config.yaml
n_layer: 15
d_model: 128
n_head: 2
n_kv_head: 2
head_dim: 64
rope_base: 203000.0
qk_norm: true
init_std_qkv: 0.0366
optimizer: "adamw"
schedule: "wsd"
seq_len: 1024
doc_mask: true
dataset: "wikipedia_en"
Each number is 500 + 40 x the weight over its row's rms, rounded and kept within 0 to 999. Layers, rows and columns count from 0. Numbers have three digits each. The size before them is the row's rms in percent of the matrix's.

# layer 3 MLP down (transposed), 640x128, rms 0.181, rows 600-639, columns 0-63
098:497453425489489480453483519544512510535521506457575580496527508529598470483568507455538521534534494465508502560493487609521496480462513511467469557487445474497504464488496515479521453413489458
093:524429512493525541517446520456511438510516414487475556477529483513501501500516503515545498469532571539533520508496564482604572392521473436488494453514493453486477485520528505503485513560463471
098:550451457503537518478479565460584494566410469459518478594530496480512468493545467415522546525528447450542444509523480442478528474494452535522531508434557519479462548439532507525539523510507487
104:476529554497507486476472463534555532562485502470599635489483482526530544486508459476529543532519461490466524541502533496528534413544470465487465501428535465537515494483500533575470435473551508
098:480475531504456488486480496485515556512577439480475503529544547560489581494559488489512513546575523455483557548477526508526526507445482467458447485435490433505527525472503505492496459561464492
098:492448496484498495513477481427533534499484502523548522501544538484473495451497485506465439492559596523509475439433481577562460479543457566530567479470527432545556493478535490521491468508510473
105:515480465473533495497474526528537469506485495461431559499582500577537545458494529577539535428572459507553538499488484505566449520500485496464483453500460472446525481488508568540452483524505459
111:545490510430608500501468515549525519482526442576453506489480515505479500459539483511424491484439545543549467494451477482537431578477501553520513504559462520435492493527495505474456598486514487
091:486505479410507548535518465510516499545533414472475490550543502481503573558492514460525472550505533537476511547524431589480525507471469551587489462513505416512520471469437431428514527503566431
107:549451521565463530484475543520495494469442493478546502500506478481442434530517494471403509508511603547541430522544450523541538473522535466512460522520439498480493459561496541466450518554486485
106:604516483548510533458523536460536566515477486534434501464561461464531524504484508486443512529460542509474443456459447468552490513573446560511559515557510523538472495532557541526536518574499464
088:479436462507538530488498502505478398525493474568523464507493452482492484537466557542482452530543563547501479470539482488486521577493537551519509480520443526592462490518457487467474482564511496
097:523424524525439486545495525516511473504461456517404467475477555480570464503499595498444449512543445525474556537441509553443587488494472498434505440503451505522495472528495481446472508510491441
112:512519497544538474525545508479472542449465498521539546461587519523472509497485538403461481494416482452461455507539568540466502489560538528580444503485512420510501547515480440436539490500520512
079:502489615476475533499459488502452487524507490515498596499508494469452493572420540613500505464438528524475524511524511518476420517519574517538510482486507517445512486459482504567537535413513576
094:471516560501496506519528431521516480495541465493519527555446474475470526482506569549486591545455494594526514481425473449465442507503438578505570550541447481492505477501424495503498549533436509
093:478534561520566526499508530447494473478539623541507513474525412438534482508492503477510501533528497456458542484482532535500533510479546434514495517541495472585517463491505462536524558438478446
117:496424460498470399515516540530510451494575521485480494511475476474425499533497482461497453559489461542603543490491472515449524592435528441528479472526492549530526555479468483421507468449535488
110:502556512501514475448523493456529518517519509480462431531503559459520516492408452518505535487481476501496491506503477513493473510464491519556428571493502422588506545513410473497536519504593469
112:583487552515469488488504519467569476511478411462495557522512484532487471442505482559494517541561552535487471490520471470501568495498475445465500489472491557526526507482482513553528514555511508
088:427510561466451482521493451506600505424517427523516458521472463433504457530482523432487565526532522430467516436509520551546507503475510482532568531499482486499498478459477455489506485481417544
108:484525506502472520547521504471509520491470504489521489518516507480415523501462487499436495560463503536438475494482500463455543508413500493570532510489543498551448559530483523493549493485525489
118:483542474498473507485530514502525515501506450501514494503518541466531571491434504530558528532498444457452470474499437444414548454519467477486516474509482481498541581500535500503507458527462535
086:504460483407438494444486480458553424490508441436578522564455581590497550530484516488557468493522486504491492530560579502471471483503488524505464383532469513518509456488502505553487555512557495
094:482468482481496490546457524473509467451473511495469526541539522441435513568530376469486483538541461489463532493516517449469444513528456458447411424489445582522472493539515477450487501468452488
099:548469445465464515495511448463511397476535495471504493554488473478495499498495497474399481565556450530491566512536469524458525473522458494569519460544454435450507454510563454495496543538464542
103:439477463487520473572566509531465487478428524494530489394461490466437541485507531506489444521483470546579440547477458469521445460477512472459569538482456465457527528516465512481542521540416463
094:496419583530532469510459481475535486514477524478510524484480511413487448489495492513518611559514471418496401519463465459552488496520547501503537512497499481490513511494458535550499452458479486
114:458474442504482485453466457483517518501454514532530440515523445522504489463434513534359471535487472533532511505528471580513498534495535521538488456551484505544558511464457432462473436472460447
110:538454531490468515492515542511499491417513466510464494513450469495391498500473484528577515532475434514487487469513471478561507444494556482484522494619439525455514527466478478444533521473526508
112:497514514480487554535461525591467466538508453441456421522458518576546473525509537518401492465480531545513521429527551542555479518545461506484486536574459517490497500540465404524488549458521470
090:611461521440457507520469519563524454542478449463570473485527476520515469513515497517440507503489534487560441504513517457527527476486461544530561547511489525478527522503521444462537486469512453
109:485470522486536485545460533510494503510512444463540543543510575454496460446425462523576476535489460492605530525436513522466489468475546451467542523490563496543520494511450499502485436503481540
091:515575559488509536456507492486558491528558447443441522508499519518440480546479511481476458476448515537539390453522409528558506464439494629566497442478559482533479499484457518525525530473499528
116:481491528432405526461449515455513468489512470395564518448488499453524395481554492493505519500542446425513528480456517463567495444425515478426529497467505557514509499443458474504473451428510474
111:557527456524558543491495529535507520449518540512463466498498495473489523431484592497510476499514478503493541607486471650440450478500492480566529506611470563481508498492478494476512512504523491
092:483457530465461565342491495448548447544487445504463497475566491496436454533540496465494469502528524519513602463452468446469504513534508453465532462474467466513495415526484488454489524586477505
097:458447527491430496473490506509509405535490487390521491488478482492484458483531436503476508399522510473548502463440501526481481443517533465473551441442500510577534433478508532514540452509406483
111:551568456461538468478521513529460558472406514488500506467586469531524515508500527472531473482477507521468514548480498499453473600448507526475425557517511538445535498504548547519487518536530535
100:456414443472415542445497505538562484429478577462537495449494470525456491439544475499407489510525524520541451518498411449501575540470553533555469498487477521415527475519492479503494534536484489
# layer 3 MLP up, 640x128, rms 0.182, rows 601-639, columns 0-63
094:480544365531530455524521452580515542433553508529506511435530444504450509522520560433559504529570543494480521443489571555537502462574512402525445519512525487509485510472512470491518496455504500
094:467547505481540506544542466475497543483558530533638554509495444518446459542483436505495515515450437426505478472471485519470518443477451459457528502494531503524481433498405410502505461513553514
103:431531453507492447524479509509520512503549543488490477597449512450530445484495513533502455532528489482571503572509520445450521499510551519474401458515512527476531544532458598516479456553528538
099:435548491488506475536492465571504522418500476523481460457474515486521477550535461484557465491477523523492423491532496429403520527523444579559488507533551588400514467540481546535460480511551512
101:486501477484523474447487531536504520455548507500527523604436572504535470496515481595566531511505446555457456447554504499456534449523500539393477523477402544479420521540462541545486419545526549
098:489548492523504434577470438568425535498482512570506457511505528471503526579556466541544492547484456459526497548472506433474508516524475509553427567515526522456453469594542515555514448452517471
103:515503555525565489478506543531528529518536527597491531464518531487495503478499476494492598513531538493520562489459509497461446523516450451436537517513465505509461432528362476484464529462504525
089:485538574516546510555496489496527529501493507552584512559535483426500469470503511544553469501534540515475509534577514536517512506463514497507516513533444385510467442527446537507539535481554529
109:518539518505528490550526514496418524460509528511543420495483518466470499493521501477527514517500490420417452523506508522485517493501435450523422543529504588489474437540510476439462478505526603
101:455630469529518445507506477493444528503499503566497483458446495423498504559512427519488436498522530491466484440429477463484532519494466543528500549456513502495521549554542485551506503487496544
094:477494415510528439512518487613529517485479532490487490486514511546536543444454477520522545495471468435539465494460512500544539491475426525515473461485445499443437535507617492569475514502486534
097:528557511500550450521449485518542546549445538495487558544528407534461552509519427539494512525462537438495449490528568497452503562460546535478504536513532472488512505565517476528472495488526509
104:515542446501534426470516521513573518512478508544543495537488505494549561540461493543487527518483536433439591498527488516508465525558552386472507501517505512529511513530513520510507459486497558
089:478576464463491462474528367521522521540509533501471416429498465532565469634511501531520469505477432502502474614478495441523499507534487496504484437488498492464537441432491508478505505563516464
095:543484497481526462515428442512457550503526496523435487470440479483539524544509431575527447515473496576477536501487470527533549530523477413474470480487593480450560526490457425447472468487529506
095:433502498539525490513576466526490493501476566498468428458540503517423478498520487550461511490515465483537472540528534509480516482513493531476506571537409523501575435483460585442415521521552531
113:500488484522502513559527493516551533510526508533528468487543443560568530516504503465491506513541462529531558524497504464466559508498494484516527501487542522495486473415558473560510504520530510
107:497477501513505453530556468534510525520483517496537511440441496512495504455513487443510472373592506446511506504476501525546582456484440530454457514483464584508430443447539486503467447497514521
106:431463513535499476487553505525572531528555557497443554551466557454504512534542493577553424467542580478462500482487460449496475531518416525537418533451516524467522528507545550489538561536512529
091:541547517500494457463496492507477513523529517491490512508487545559491511401489507555498431489414513542481515542529464418451511485509461514495431497420535568533490566542528573459487507531557476
104:514505451494513486511532523511500504511506549562507481468512594478561520510535498407476482592535571466483447460483492522566514537546515451519526580479484503475510540486494468484450485471462462
114:501471455519527480488600503529522548417522540524505491503537489467500535484493503463547487466593463511423494457476464480483544523488420464536519521492517462495522478485450522551441479502533502
093:472505541558520463470509505537430528495501538486481433508472493501520446480484491544413542456601513548520598469449510531501541453518551497484463531476517516501510585507456478444566541519567517
092:482562522517556495583496490504482507490499507537583539480597427483501492511496460511525466501607410548426563492524553500457496510490537511479443459498480498524531523480554506440465422432504516
103:480481490528498535488503488513532550527518501538509493521465459526518508492480466521505487494573510555435521484487532467495564541445404429447552536476474601449593556518433593489573524527538525
102:458507444510532488533522442501487521388540507554547420543517532475494461460502524469506561512572518403479563573506551474487496438485438551462477538518499528558470537515420523502487496568503565
094:466529517497491399499518478553535513484511546537482477521470523497510538512492503489564447492484507444496507510503429429423527495546554508522404488485446471490504502511495596554437489500511518
106:487607506460513434480510495498512525508549526508517517569470563510460462552480480592524527536527520539399507514473520438524602455495480501467476555513510506447405509580491456501446423518573471
107:402538497588522493555511468512497546535517511510558462498477602512471488512569498508442468453523600504473488514467551509462487514477523491477484554501513466484492457539473557501463504616511556
103:529522474567507534503542470499458531471577517524470464478503492573502531611527513475602538476498498488517586475552550491430461515512492403466493475507592492529446437452483539508496442531449530
095:547543469493530477491496507508479511465528614536554501537449484509481485459504425496477500488412486487455464526459526511517482563460466487498444519512520453532485493477514494468571506476474530
098:432590466571546452518519491493471560465520511567583503427532531572504498482506481514498521481496469512450465556478450508480485468531502478468467516465538521533474442454453496463497465524499514
090:425531469496535463531524439529541543487520486489510518526440518505460483630462474482477512520488466448494514481473442462523541420520476518525412534516500466476501454409483493541475524508499531
108:515469459606523490506590413542496550478517539547512485517479506549449522560549517473495497490444467509447575532459489489439446539531469479464473515524458491561452568535569541589556533564458558
102:495546501517522507511475509495427508464562569548522510488521525473522463513536523503567420492503466533481534474429466501466505428524501463544484562506525518467467496460500477526539451522488571
096:497526502502546485558523460532481544491554536490523510558477460534537528498498499498510476516492411563448462433563442548502491497458507487564531445497519563499579566484565485481487462428496508
097:421558487523498484544477421574449502464542522520468560544427546545576451459492471542524480497472480495420502549494513487464573505506525506482538507515496548434488495459541558526461448559550561
101:472554449511529469500510454520480531528530513555506547454502560489571576515561510495516435601542450454535477499496509478458517512549476553505483553507517513487517505494554555500545508516471547
098:537544514490498523604512479494452516494495549502461489569476527460540485496545514529629510473429471482499555461494563496523492539514493492497473554491535469509526472554510576531543543513574532